Weights of a small transformer language model: LayerNorm after each residual sum, tied embeddings.
Each number is 50 + 12 x the weight over its row's rms, rounded and kept within 0 to 99. Layers, rows and columns count from 0. The size before them is the row's rms in percent of the matrix's.

# layer 4 attention query, 256x256, rms 0.0582, rows 0-12, columns 128-255
116:41 31 71 41 50 57 72 47 32 38 54 60 68 21 53 59 46 51 44 71 52 32 42 50 50 47 46 49 49 46 58 64 34 55 46 52 74 39 47 45 60 57 44 69 51 35 47 49 49 51 57 53 62 18 65 28 30 61 25 40 40 38 66 59 49 55 43 39 49 40 60 20 53 50 43 58 29 58 36 52 22 38 42 57 68 32 67 70 51 49 60 57 40 45 52 33 19 53 59 42 55 66 36 50 38 45 52 43 52 55 66 55 64 44 40 68 54 65 47 41 44 72 61 49 47 48 53 58
115:44 79 49 60 63 63 45 54 53 45 51 39 57 50 31 50 54 42 44 73 50 69 43 55 41 30 50 53 59 47 40 65 51 45 45 36 57 53 24 64 49 63 55 56 66 27 44 22 46 47 44 37 52 42 59 51 59 47 58 52 59 37 44 41 57 59 81 61 51 49 57 50 56 43 25 69 50 47 63 67 92 38 31 62 51 47 30 69 75 60 53 56 44 55 31 57 88 40 75 63 54 73 59 36 43 55 63 56 37 49 53 25 50 56 44 47 42 45 70 61 60 33 39 45 55 68 21 52
113:50 71 66 38 31 41 75 39 50 58 48 37 50 53 44 60 16 39 79 70 60 44 40 62 35 34 49 44 43 20 46 50 47 41 30 47 39 45 45 47 47 44 54 62 65 50 49 55 18 50 45 47 61 56 42 47 45 65 52 40 69 61 36 46 65 64 50 38 31 50 49 46 57 57 30 52 40 45 44 52 49 35 59 26 41 45 68 56 45 41 50 46 46 67 56 46 42 49 65 57 67 52 59 57 64 45 51 70 60 56 52 49 60 61 48 32 54 68 52 43 34 44 40 64 30 50 40 58
111:62 32 69 54 52 39 53 34 57 43 55 65 42 59 63 31 56 59 33 27 42 39 60 61 71 59 70 73 43 49 50 44 59 45 51 58 66 49 52 47 66 51 48 49 54 32 53 53 51 50 62 67 48 46 59 47 27 68 67 41 40 49 50 56 40 67 67 42 72 54 46 52 55 42 55 57 51 63 47 23 50 71 32 54 40 28 26 34 49 43 58 41 44 62 21 43 73 43 45 49 56 61 52 43 51 22 57 43 62 30 43 39 43 61 46 62 59 54 58 54 45 52 34 34 51 80 35 36
112:46 63 81 31 47 60 48 54 42 40 63 66 48 48 53 50 40 40 59 59 59 57 65 61 58 61 37 56 42 51 26 68 44 59 33 47 45 46 51 44 59 57 72 49 62 58 62 09 78 46 70 76 45 47 52 49 42 53 41 40 61 55 56 63 45 50 64 68 50 48 43 60 63 61 56 40 31 57 27 53 52 30 53 46 52 63 46 67 35 56 40 50 61 47 26 43 38 38 37 32 65 46 59 44 42 45 45 62 54 34 41 45 45 64 39 62 60 46 63 56 47 40 34 61 34 38 29 71
112:72 50 65 62 43 51 42 73 45 62 53 59 55 67 36 56 50 48 47 31 39 38 46 58 53 55 43 62 47 61 52 42 57 36 58 23 43 59 43 47 66 61 46 41 50 23 44 50 32 65 80 61 55 42 44 56 31 42 55 61 55 53 55 48 58 39 45 64 44 64 51 42 46 15 51 61 39 60 22 41 71 69 43 43 34 20 46 63 39 36 49 60 52 35 45 56 37 69 53 47 48 27 44 66 41 48 85 69 51 52 56 46 41 68 51 58 32 14 37 64 49 40 50 60 58 29 54 59
114:42 64 63 47 76 45 65 59 44 67 37 59 39 50 59 60 64 62 55 62 38 53 55 56 85 58 47 40 62 50 44 46 73 37 54 48 47 42 58 38 46 76 45 49 59 58 74 44 42 46 58 64 31 59 71 32 51 54 60 44 65 43 45 31 41 48 44 41 48 34 53 59 46 33 59 69 39 31 43 46 46 48 52 51 54 24 65 44 60 53 40 61 52 52 61 65 37 61 74 38 47 64 60 54 67 65 52 37 50 53 47 69 50 43 57 35 64 77 57 53 37 65 49 38 46 24 59 52
108:50 31 60 65 41 50 57 70 72 39 54 63 34 38 48 62 44 65 73 60 38 53 59 39 68 57 46 46 53 41 36 62 69 32 67 60 41 51 73 43 31 56 46 50 62 41 42 46 71 59 40 29 49 56 27 67 65 56 61 38 48 63 56 60 57 57 43 61 56 44 71 74 46 48 33 45 41 55 63 46 52 68 55 41 39 48 59 62 63 41 43 13 43 62 58 46 42 51 48 46 37 42 48 61 80 59 34 31 58 63 48 52 31 43 30 54 49 41 65 76 51 41 69 38 38 63 33 55
111:47 68 63 56 33 36 52 42 46 73 47 37 39 46 38 38 49 38 38 62 38 43 38 77 41 50 50 49 32 44 54 33 70 75 54 67 54 66 64 35 52 38 61 40 60 56 39 51 39 65 39 70 44 39 57 51 68 56 61 51 67 34 48 62 62 47 44 79 59 49 25 71 39 52 61 47 42 59 64 51 47 71 50 55 55 62 57 44 61 69 65 52 43 49 52 40 50 51 62 54 56 62 56 47 59 54 48 51 42 58 52 62 36 47 42 54 41 37 43 52 72 52 40 31 49 23 32 48
111:47 62 39 30 35 40 56 60 37 43 38 41 50 46 39 47 56 39 54 57 41 50 40 29 53 50 38 53 44 65 52 58 44 57 56 46 60 44 36 35 47 60 40 68 41 54 63 65 45 69 70 46 70 42 39 57 32 74 44 78 68 46 49 48 71 38 63 66 57 44 45 44 35 38 54 23 37 61 51 52 78 76 55 53 46 48 65 26 47 38 46 51 51 41 46 43 32 65 61 63 46 51 48 40 62 44 45 42 38 38 56 25 46 73 32 57 74 51 48 43 63 60 58 44 56 35 36 50
113:31 51 39 68 53 40 58 66 53 71 71 67 40 42 48 52 40 67 36 47 47 74 38 58 47 44 50 50 49 54 09 65 38 46 65 48 56 61 31 58 58 42 43 48 41 59 61 68 52 41 45 54 56 44 71 47 43 79 50 30 42 77 68 40 50 51 46 50 38 45 47 62 62 57 33 41 59 61 48 47 73 69 61 59 48 49 53 46 32 35 34 56 55 36 78 49 39 34 56 48 69 51 43 41 53 39 70 43 37 32 56 52 33 63 71 55 57 70 57 41 38 59 41 74 75 63 55 55
109:36 62 52 52 47 58 44 55 34 77 33 54 26 46 48 56 37 55 52 40 66 24 58 68 48 56 36 63 43 60 64 47 21 57 73 51 38 34 42 36 61 58 42 52 56 37 50 37 67 37 38 43 33 63 49 29 60 37 55 29 55 45 43 47 50 42 37 59 40 47 40 38 41 67 63 41 64 34 64 74 59 44 40 34 40 48 67 49 41 45 29 52 63 56 63 63 58 45 37 57 41 32 51 60 54 43 58 62 25 64 50 56 45 45 32 64 63 47 64 57 45 50 34 41 29 63 81 36
110:55 46 62 58 65 59 54 70 67 39 51 51 44 59 35 38 42 66 35 68 52 47 35 57 55 42 61 43 54 65 39 60 47 62 51 58 45 48 61 41 28 68 51 37 52 48 47 69 63 53 64 58 50 59 44 46 59 34 55 44 73 46 55 52 40 39 55 45 58 53 12 39 43 57 27 30 46 31 66 54 56 42 45 55 46 40 46 55 53 67 70 79 69 44 47 37 52 52 33 57 72 56 39 51 34 55 66 62 43 54 47 21 53 38 62 75 47 47 41 70 44 35 38 80 59 28 61 48
# layer 4 attention key, 256x256, rms 0.0572, rows 0-12, columns 128-255
116:65 55 58 46 64 29 49 57 39 46 50 39 38 69 51 42 41 38 49 48 49 49 40 44 34 60 42 43 61 32 35 72 56 36 51 35 68 32 60 48 51 61 44 40 40 49 71 35 54 43 49 59 42 64 54 56 63 36 44 37 54 55 39 40 52 34 68 57 51 37 37 41 36 51 64 30 46 27 56 45 75 55 44 82 68 60 47 46 72 44 52 41 29 60 37 43 67 58 49 52 48 43 45 55 62 47 63 61 43 61 25 52 49 21 27 66 40 31 44 46 58 73 55 58 65 54 46 41
111:75 53 45 67 49 34 45 35 60 46 69 40 43 25 51 38 48 53 44 51 55 39 34 71 46 75 57 68 45 52 47 53 46 48 62 37 54 63 40 64 39 50 15 55 47 48 36 51 46 58 49 55 55 61 42 53 22 55 64 57 61 44 64 41 47 49 47 45 62 39 31 58 58 65 33 33 33 42 43 61 51 56 45 49 11 56 53 33 67 37 42 36 64 49 82 53 33 48 19 49 57 49 60 41 42 44 40 30 55 57 55 41 46 61 35 60 57 39 54 44 52 47 53 49 35 51 40 34
117:48 56 63 52 67 64 57 56 52 38 22 86 63 36 51 56 46 55 64 41 41 64 60 50 56 71 50 55 48 32 48 61 51 52 68 40 66 28 30 58 70 43 56 69 48 74 49 56 41 54 58 48 81 38 43 58 62 51 31 51 28 42 44 61 47 61 40 79 45 39 32 80 30 55 53 34 54 36 45 56 35 49 46 61 54 41 32 45 36 37 51 58 47 49 76 41 52 64 38 48 62 54 52 48 54 52 57 39 66 49 46 41 67 47 51 61 47 66 63 56 44 39 61 56 46 53 53 63
115:59 48 48 58 34 79 85 66 53 70 53 61 47 50 29 52 40 60 47 69 66 46 44 53 50 56 58 40 54 46 51 65 52 61 64 32 36 40 56 53 32 44 64 40 41 64 36 41 48 66 42 48 44 46 49 58 58 51 42 48 54 43 48 27 55 33 55 70 47 62 53 33 49 63 52 59 72 45 50 43 36 45 58 25 52 72 49 63 71 56 52 36 42 45 55 41 41 58 68 65 27 49 37 67 48 53 59 72 50 54 53 60 41 31 58 62 71 43 50 35 58 55 44 47 54 68 26 44
108:63 38 72 48 49 46 45 32 56 58 55 56 61 50 62 40 46 57 45 54 38 50 49 87 29 59 39 45 51 45 48 55 60 51 64 44 56 52 59 40 32 52 52 50 38 50 58 41 50 28 35 57 55 41 36 37 52 48 30 58 40 37 67 62 59 30 38 32 59 52 43 30 61 65 73 53 63 52 58 65 34 49 42 55 41 49 44 38 63 64 41 57 48 31 67 53 71 54 59 51 47 61 63 44 65 52 52 35 37 69 60 45 44 60 58 43 34 51 43 42 46 48 58 67 28 70 54 70
119:36 16 43 49 46 53 46 53 62 64 60 37 59 52 52 47 43 48 53 65 32 28 34 43 58 55 53 63 45 49 61 43 69 41 47 61 28 31 57 61 44 32 48 45 58 75 43 61 46 47 45 62 58 39 51 33 56 52 44 44 68 51 55 42 59 66 70 51 34 52 62 77 53 71 50 46 33 59 59 40 31 31 51 61 48 56 70 60 58 45 61 24 53 67 69 26 55 41 64 60 52 43 52 57 33 59 49 59 64 59 38 57 53 41 69 39 47 55 43 53 42 57 19 53 41 56 50 36
111:50 40 46 42 50 47 43 70 49 45 61 48 53 69 33 77 56 65 62 50 55 68 33 39 33 31 53 29 58 43 56 52 40 76 68 68 48 53 25 51 81 59 51 57 34 35 29 43 56 30 44 54 30 46 53 69 73 53 49 46 45 54 40 40 47 48 36 64 66 57 46 37 49 46 41 26 64 40 47 60 52 54 58 68 44 60 48 43 55 49 49 39 61 46 35 64 60 29 67 67 66 27 64 66 44 36 33 54 33 31 33 53 54 40 38 56 55 38 34 47 56 54 54 45 49 51 78 52
110:49 59 51 46 50 69 56 32 26 57 22 46 50 48 47 62 56 54 60 41 62 60 49 39 80 50 45 63 63 53 60 51 48 39 28 38 57 45 45 47 47 54 68 44 60 53 51 76 42 24 62 49 50 54 57 81 34 46 45 43 49 60 50 37 37 20 50 42 42 39 38 41 44 43 34 34 56 45 43 47 47 32 56 42 30 50 76 63 39 56 42 34 51 59 61 40 37 61 61 27 26 56 40 26 38 47 56 68 50 43 57 49 47 22 40 53 57 43 38 64 40 53 58 65 66 42 56 59
113:51 25 43 50 38 43 55 49 51 35 52 59 58 44 61 65 57 54 49 71 54 42 59 52 65 21 35 47 66 71 38 36 63 30 61 46 50 41 38 62 49 54 47 42 22 52 64 49 47 35 47 45 50 45 58 52 77 59 59 44 46 39 36 53 56 56 45 36 25 50 55 67 41 43 69 34 48 65 48 51 57 48 77 59 44 51 51 47 45 49 39 74 48 61 37 42 43 40 47 54 53 47 64 46 56 44 49 38 51 57 41 57 56 50 47 75 42 57 51 75 52 60 54 36 68 45 59 45
111:51 40 38 55 55 82 40 38 46 55 72 52 53 55 50 27 50 58 41 47 67 59 49 38 52 30 58 56 66 34 39 49 41 59 38 45 68 38 45 67 64 46 68 50 47 36 54 36 23 40 55 27 61 46 68 47 65 44 49 56 83 61 88 56 49 42 34 54 44 54 66 42 53 51 34 34 42 39 33 56 28 71 68 34 60 57 66 53 59 33 59 52 48 32 52 64 40 44 47 39 38 58 58 43 45 54 62 58 50 53 59 57 53 52 53 56 37 45 49 73 54 36 51 49 38 32 54 49
110:70 57 42 41 59 65 41 47 66 60 67 59 57 69 46 61 56 68 44 61 47 48 45 40 61 53 33 61 47 34 54 39 47 30 37 19 41 45 49 15 43 27 56 44 81 35 51 57 48 59 45 45 24 38 35 46 55 37 32 55 55 70 38 57 23 32 40 61 50 65 48 55 48 62 54 54 60 47 50 43 68 36 52 27 48 71 33 60 57 64 54 45 49 58 25 62 65 34 59 42 41 45 41 56 53 47 47 40 60 51 37 54 33 49 46 50 67 38 49 63 44 41 62 46 24 60 48 51
114:35 52 74 50 41 40 55 53 56 39 69 60 58 48 50 68 52 56 20 36 44 50 50 52 52 34 54 68 61 40 35 72 47 41 51 51 40 41 61 52 76 44 70 37 33 57 44 55 24 49 48 40 72 78 29 43 48 49 47 57 35 50 42 51 60 61 47 49 53 64 59 45 60 55 40 40 41 62 54 64 45 54 41 36 38 60 54 57 39 54 29 44 56 80 51 49 50 16 41 34 32 30 57 36 46 49 60 46 42 56 47 59 42 59 38 49 45 61 31 55 49 74 56 48 56 45 62 55
112:59 53 36 52 38 63 59 47 28 67 52 45 68 55 53 65 50 58 62 32 62 52 34 42 20 57 29 68 37 43 46 46 58 28 57 59 65 56 52 51 51 14 52 46 39 19 58 64 54 56 48 61 34 74 55 60 70 34 53 62 50 38 47 46 57 52 43 35 49 52 48 63 30 57 61 54 51 66 50 47 44 43 62 47 48 57 58 51 59 48 59 38 46 47 51 21 53 28 53 58 61 66 47 41 34 42 31 37 65 32 46 41 21 72 74 27 38 46 47 42 57 34 44 28 77 56 45 71